{"attn_scale": 0.0884, "init": "trunc", "init_std_up": 0.0353, "init_std_down": 0.00644, "learning_rate": 0.000828, "beta1": 0.9, "beta2": 0.95}
Each number is 200 + 40 x the weight over its row's rms, rounded and kept within 0 to 999. Layers, rows and columns count from 0. The size before them is the row's rms in percent of the matrix's.

# up: layer 8 MLP up, 2048x512, rms 0.0479, rows 1085-1097, columns 0-127
# down: layer 8 MLP down (transposed), 2048x512, rms 0.0352, rows 1085-1096, columns 0-127
up1085,098,258,199,181,166,143,235,210,197,273,206,239,194,200,176,294,260,227,249,232,207,207,179,187,175,141,146,198,155,243,136,194,131,216,224,226,163,195,218,182,211,276,154,237,221,179,121,203,192,210,230,199,200,220,226,139,153,262,177,140,231,165,263,231,285,169,261,170,184,217,222,207,243,188,181,203,226,97,217,214,209,201,116,195,251,186,243,222,205,235,197,273,165,184,172,241,193,210,247,158,223,204,195,159,292,241,222,204,199,178,246,207,216,197,155,270,139,216,136,155,185,152,210,209,180,252,243,185,216
down1085,109,154,240,202,257,216,181,252,240,195,196,158,261,165,185,108,159,188,162,148,220,237,230,175,208,243,210,210,224,153,193,254,186,266,204,208,238,173,194,182,156,201,301,133,171,152,269,163,194,236,224,227,171,238,207,219,226,177,201,217,132,245,135,158,133,265,176,251,180,251,227,201,156,269,229,205,222,214,206,195,193,211,230,217,196,234,177,169,197,238,242,192,220,224,206,132,196,241,180,203,207,167,229,193,166,177,185,186,218,192,151,155,198,131,232,178,249,144,218,246,204,198,205,172,167,133,230,208,185
up1086,099,159,125,219,203,161,246,227,168,192,321,166,221,128,147,172,294,211,229,150,136,228,240,242,215,193,224,181,214,171,171,220,243,216,191,179,187,185,163,159,231,189,158,243,231,272,185,170,205,197,205,155,179,181,149,246,192,143,230,184,221,242,173,247,203,180,211,184,181,216,304,239,198,169,210,196,148,199,204,202,158,176,171,208,200,182,196,202,211,204,188,258,295,168,182,247,257,216,221,264,197,125,185,228,180,223,132,190,215,199,208,128,102,217,226,256,192,201,125,247,207,224,185,176,139,231,238,207,232
down1086,097,221,210,185,287,240,247,185,272,162,92,188,122,266,313,214,182,207,169,250,190,228,186,159,176,165,180,190,222,209,205,214,118,271,232,213,248,239,258,249,176,165,221,188,198,188,211,148,200,212,205,201,208,241,249,80,204,211,148,190,219,186,256,191,130,256,205,177,225,165,161,157,200,239,228,211,290,262,177,239,155,265,257,245,179,189,139,205,158,221,250,143,160,209,207,151,111,202,170,156,174,199,155,193,227,201,277,202,203,296,201,224,201,178,152,151,243,202,221,155,226,138,224,250,291,269,144,243,146
up1087,094,232,224,185,148,226,213,236,157,163,172,249,242,196,194,245,206,276,279,235,232,261,197,220,212,153,186,252,137,177,243,115,97,262,179,276,143,179,273,159,183,230,218,222,167,215,162,149,175,220,215,182,254,174,249,202,217,285,185,220,217,242,174,229,111,266,164,137,216,229,252,226,283,231,198,230,202,178,225,241,220,213,193,200,143,178,187,208,174,200,258,276,221,225,183,210,81,228,198,287,164,160,215,197,239,175,228,92,160,201,204,168,183,236,234,189,148,190,236,201,235,180,202,179,176,139,221,231,194
down1087,099,191,189,255,279,195,269,205,251,208,223,116,255,172,210,221,188,179,191,251,137,237,150,200,186,175,133,141,213,201,245,226,259,155,254,205,204,216,111,241,162,233,249,131,263,230,169,290,221,181,222,221,199,191,124,247,168,189,237,144,208,220,223,179,224,130,159,153,239,184,191,242,196,157,162,237,146,256,232,132,231,197,163,206,155,228,198,239,200,204,132,207,166,191,215,242,268,170,254,198,162,228,209,188,230,128,174,267,224,224,208,279,139,205,169,183,157,191,208,180,175,227,213,265,184,221,160,207,177
up1088,104,183,143,198,168,219,247,153,240,199,217,214,214,200,201,211,178,216,194,218,208,144,191,228,218,238,146,253,173,180,212,226,153,219,187,207,204,191,237,240,158,198,205,262,200,191,218,202,197,244,186,234,154,220,197,163,161,241,174,189,211,169,207,217,260,294,256,176,269,231,173,208,191,172,289,245,173,199,196,182,226,181,253,237,188,217,220,230,156,162,270,166,204,166,210,85,163,205,234,169,197,227,226,200,264,173,213,222,165,244,118,241,238,218,153,199,174,224,221,193,132,155,197,142,269,151,226,225,275
down1088,099,222,232,181,176,244,147,226,170,177,204,288,243,230,257,222,244,173,240,248,161,203,197,179,172,195,129,168,207,217,208,183,191,227,201,155,225,176,109,187,136,243,143,185,239,232,177,234,247,261,180,193,157,212,187,255,186,193,213,240,184,234,196,246,203,138,207,170,204,225,212,206,236,193,161,242,188,253,199,235,242,265,235,199,217,164,218,212,224,167,208,189,186,226,189,240,135,287,194,223,184,225,177,176,241,276,156,225,190,225,268,210,132,146,233,198,202,212,241,123,169,134,210,162,212,180,264,177,228
up1089,101,203,210,169,203,170,201,171,259,187,284,209,188,195,207,241,228,131,207,183,195,196,223,226,180,218,201,253,194,155,232,114,131,204,204,271,211,161,176,170,187,146,187,216,240,180,151,146,184,204,144,285,175,214,209,211,158,206,115,241,189,169,213,149,168,267,186,230,201,215,231,264,196,182,217,179,117,247,151,159,232,267,277,116,120,212,159,147,232,172,183,227,196,255,202,215,220,173,190,221,236,165,163,225,255,177,199,240,228,220,230,153,222,255,225,214,198,150,277,227,260,222,229,194,229,221,174,266,209
down1089,104,226,152,177,264,234,283,117,117,199,155,204,197,206,206,248,253,243,165,183,152,187,175,170,278,194,213,245,170,176,220,200,225,204,242,142,220,188,207,187,213,294,152,127,177,251,183,253,191,284,184,214,260,319,231,138,237,208,238,197,215,332,213,166,249,192,186,206,211,172,177,209,204,236,127,238,174,216,172,200,186,196,121,228,214,214,256,212,268,197,199,209,154,223,219,249,215,230,177,213,193,205,154,190,253,202,190,161,236,143,157,217,229,208,156,248,206,227,192,203,211,211,202,172,212,191,216,92,186
up1090,103,153,159,185,167,187,192,256,203,236,201,258,243,233,113,230,152,218,212,137,225,170,216,188,231,233,265,204,224,173,94,159,182,245,177,181,163,223,199,155,137,217,153,209,197,166,214,123,150,192,223,241,167,247,199,215,208,218,209,164,185,239,215,257,265,199,227,185,189,142,256,150,238,161,200,175,159,251,166,153,141,200,190,212,154,254,219,195,247,212,186,226,280,158,257,151,238,193,155,225,253,143,237,125,226,178,172,269,200,238,158,198,173,194,179,181,202,223,144,188,274,208,176,195,210,187,246,186,148
down1090,106,199,210,189,203,128,220,169,166,188,127,170,259,210,169,241,140,220,192,250,189,180,207,201,188,235,239,213,179,196,190,224,251,192,215,158,127,153,193,120,128,175,222,201,201,209,222,223,235,221,242,199,174,210,153,156,172,238,220,210,159,164,175,176,256,169,225,226,213,223,135,203,162,198,204,204,191,200,174,188,212,223,261,267,227,182,196,203,130,269,155,195,165,246,168,183,246,163,192,192,254,225,207,198,208,140,187,194,204,149,221,305,241,172,184,189,195,272,216,241,199,144,200,123,230,295,321,168,242
up1091,092,195,213,218,209,204,196,197,162,229,91,259,255,202,229,240,172,149,155,219,258,246,173,134,153,179,127,201,191,203,125,159,129,225,196,227,165,257,140,229,187,196,232,159,170,198,221,190,180,156,257,215,121,200,169,211,226,199,216,228,262,238,232,230,160,206,105,218,282,272,160,224,212,218,225,202,177,221,213,158,195,261,229,190,247,257,192,193,156,204,246,195,214,270,255,206,179,246,226,167,229,258,196,258,194,266,200,208,146,203,214,246,196,214,179,167,228,231,228,180,168,183,179,244,204,209,269,284,151
down1091,095,187,228,225,273,214,245,163,217,186,257,220,189,236,176,221,209,266,175,194,218,249,192,234,221,193,193,145,319,223,221,211,245,194,209,198,180,104,273,171,186,222,153,283,247,190,160,224,192,198,149,174,227,136,262,179,118,186,168,188,170,265,231,226,184,237,295,225,188,156,250,273,215,190,228,214,133,184,156,163,200,190,175,223,139,131,146,178,249,236,184,205,184,195,109,202,214,197,209,144,133,185,227,214,221,189,148,190,172,221,219,190,195,176,241,226,173,200,208,230,162,219,183,134,187,118,156,246,289
up1092,104,139,213,158,179,195,223,190,252,172,231,228,231,222,150,196,188,175,108,180,183,228,267,100,146,239,163,242,218,203,195,205,197,189,184,142,219,200,223,269,179,132,209,162,143,177,172,152,192,261,235,221,214,186,238,256,167,196,253,190,135,229,199,191,213,197,191,151,249,199,236,146,160,231,286,206,166,255,172,229,195,195,144,172,204,104,152,185,260,264,217,179,251,156,237,210,230,237,190,256,233,251,254,110,179,201,151,244,272,206,167,180,198,229,138,146,192,189,149,206,215,244,254,249,262,290,160,209,102
down1092,099,217,188,230,207,189,173,136,200,229,201,171,158,213,238,218,260,210,169,248,191,121,165,135,205,121,186,155,173,172,228,118,237,162,228,286,207,215,206,209,194,143,170,239,264,207,198,268,186,176,158,223,161,195,176,202,244,196,134,221,265,176,257,152,172,313,196,212,237,216,109,180,182,269,233,226,214,146,190,240,212,234,147,206,192,221,248,259,146,197,166,150,125,210,194,198,259,117,207,226,192,204,264,185,210,106,151,167,190,197,234,242,177,230,221,191,175,215,203,244,227,253,160,200,210,160,196,186,272
up1093,098,223,229,174,249,206,260,122,129,254,217,202,275,253,173,277,89,218,273,230,196,199,218,209,178,167,210,182,194,181,209,202,238,181,204,242,185,193,112,131,269,263,136,183,200,179,142,196,220,186,211,207,191,219,129,239,163,184,204,279,220,209,232,244,218,176,261,226,189,227,177,230,191,221,148,173,245,173,197,150,213,145,209,199,196,241,162,210,222,140,219,243,159,171,197,181,191,192,224,211,190,216,218,162,233,214,252,244,196,126,237,128,221,183,159,164,128,255,213,183,229,171,216,253,172,214,272,210,192
down1093,101,220,227,157,213,235,141,238,226,187,223,199,208,259,262,174,264,151,230,195,136,186,160,192,193,250,192,236,174,218,224,174,176,172,242,110,197,207,159,213,183,181,271,144,153,165,173,166,240,224,253,173,118,177,224,204,179,168,199,149,228,104,225,172,178,148,198,190,141,164,248,211,159,165,247,228,254,176,192,151,174,200,152,207,160,217,210,256,157,158,191,273,317,136,230,177,187,210,132,181,240,262,231,198,147,176,206,223,192,259,158,214,218,185,228,225,209,112,208,259,158,200,157,177,185,222,193,182,141
up1094,095,227,185,225,248,191,207,196,119,204,205,203,264,213,166,242,258,174,113,227,173,215,229,220,136,208,221,217,202,247,209,214,158,197,173,172,205,161,207,215,178,142,223,164,245,109,225,279,141,226,181,215,256,185,223,192,229,237,237,194,203,209,254,135,217,216,193,254,205,181,186,178,146,214,178,176,166,167,222,130,183,204,245,199,206,205,290,218,217,198,185,329,144,251,262,182,221,152,170,191,186,182,183,195,163,173,229,191,171,173,237,245,146,181,186,161,146,186,197,239,142,261,203,218,155,188,195,188,179
down1094,098,240,272,191,183,253,163,229,198,218,247,243,175,185,198,176,106,242,209,161,177,167,269,211,216,154,242,152,155,151,203,218,278,177,202,209,168,204,244,191,155,216,169,239,115,231,180,135,182,140,183,195,180,147,145,99,161,194,192,206,225,160,210,221,210,177,188,170,109,211,218,157,251,168,174,207,149,196,180,230,189,252,151,196,226,222,188,180,207,212,150,165,262,208,201,148,227,157,235,217,205,243,226,223,273,203,246,118,231,174,118,198,232,258,247,228,167,241,218,206,275,218,200,199,233,220,150,207,223
up1095,106,166,195,162,200,235,226,207,213,243,244,174,198,233,144,210,130,218,219,224,232,170,157,170,152,185,306,164,190,155,209,231,184,229,187,220,174,240,259,229,171,202,191,273,223,207,219,159,172,217,272,226,219,168,191,236,187,190,148,163,138,156,283,212,191,265,267,203,239,221,118,122,216,184,199,156,205,225,231,179,264,244,182,195,206,219,186,196,223,169,254,208,223,184,220,202,206,268,175,230,231,210,190,271,258,203,265,225,130,158,197,251,183,209,121,188,168,182,255,123,266,187,267,254,228,173,186,228,104
down1095,097,194,238,182,180,218,239,271,203,128,174,236,266,241,221,228,212,205,233,180,210,219,282,176,271,236,173,184,224,208,209,132,220,209,172,193,240,168,168,191,211,192,228,217,206,114,144,210,149,173,248,203,177,229,243,151,271,142,187,209,239,121,149,198,83,228,195,176,164,252,197,209,290,241,154,229,138,156,230,230,139,217,229,152,160,231,226,162,122,173,212,188,131,235,186,217,256,234,218,191,207,196,188,208,166,215,183,329,341,229,270,181,262,173,220,232,191,196,181,224,174,196,251,257,300,173,209,149,209
up1096,104,199,260,169,179,145,194,209,299,184,213,205,181,233,216,200,183,192,227,141,241,186,129,170,181,216,154,188,216,268,249,225,209,139,192,234,153,204,169,188,251,182,186,229,207,167,201,192,235,150,277,317,213,181,202,204,222,125,216,235,237,197,210,163,239,186,198,102,212,114,229,212,194,188,286,210,124,178,192,177,230,150,221,222,206,207,199,121,252,239,201,192,217,188,182,169,173,171,150,280,179,146,212,211,233,279,174,169,258,159,233,126,202,244,177,97,212,176,229,163,216,225,242,223,262,144,179,214,213
down1096,118,267,216,198,168,201,224,279,211,194,187,191,239,244,206,230,228,193,221,248,194,222,221,139,126,92,194,194,153,340,172,260,197,276,220,156,188,252,208,191,234,240,192,230,194,131,146,213,182,189,212,224,108,183,176,243,184,156,217,182,213,235,224,160,240,149,120,181,185,200,207,180,216,168,308,238,177,220,202,219,206,191,240,174,280,208,185,126,276,184,226,163,213,239,184,180,161,198,226,184,221,205,221,195,258,187,258,249,205,183,193,171,291,217,199,247,155,205,216,222,146,166,145,193,168,226,150,192,189
up1097,098,178,153,260,201,187,215,130,166,201,264,250,243,259,169,313,213,173,192,218,159,121,270,121,227,237,155,250,212,184,229,200,155,198,192,208,93,177,162,252,154,192,149,172,174,208,208,222,208,191,215,229,182,195,195,225,156,138,211,115,252,274,269,209,193,178,198,229,191,215,151,198,225,240,241,171,219,230,200,148,176,214,179,217,123,181,206,149,218,223,171,191,248,151,160,184,140,197,230,215,186,193,289,188,275,111,223,265,239,132,161,248,214,160,193,187,188,160,190,188,263,165,171,264,212,232,192,213,225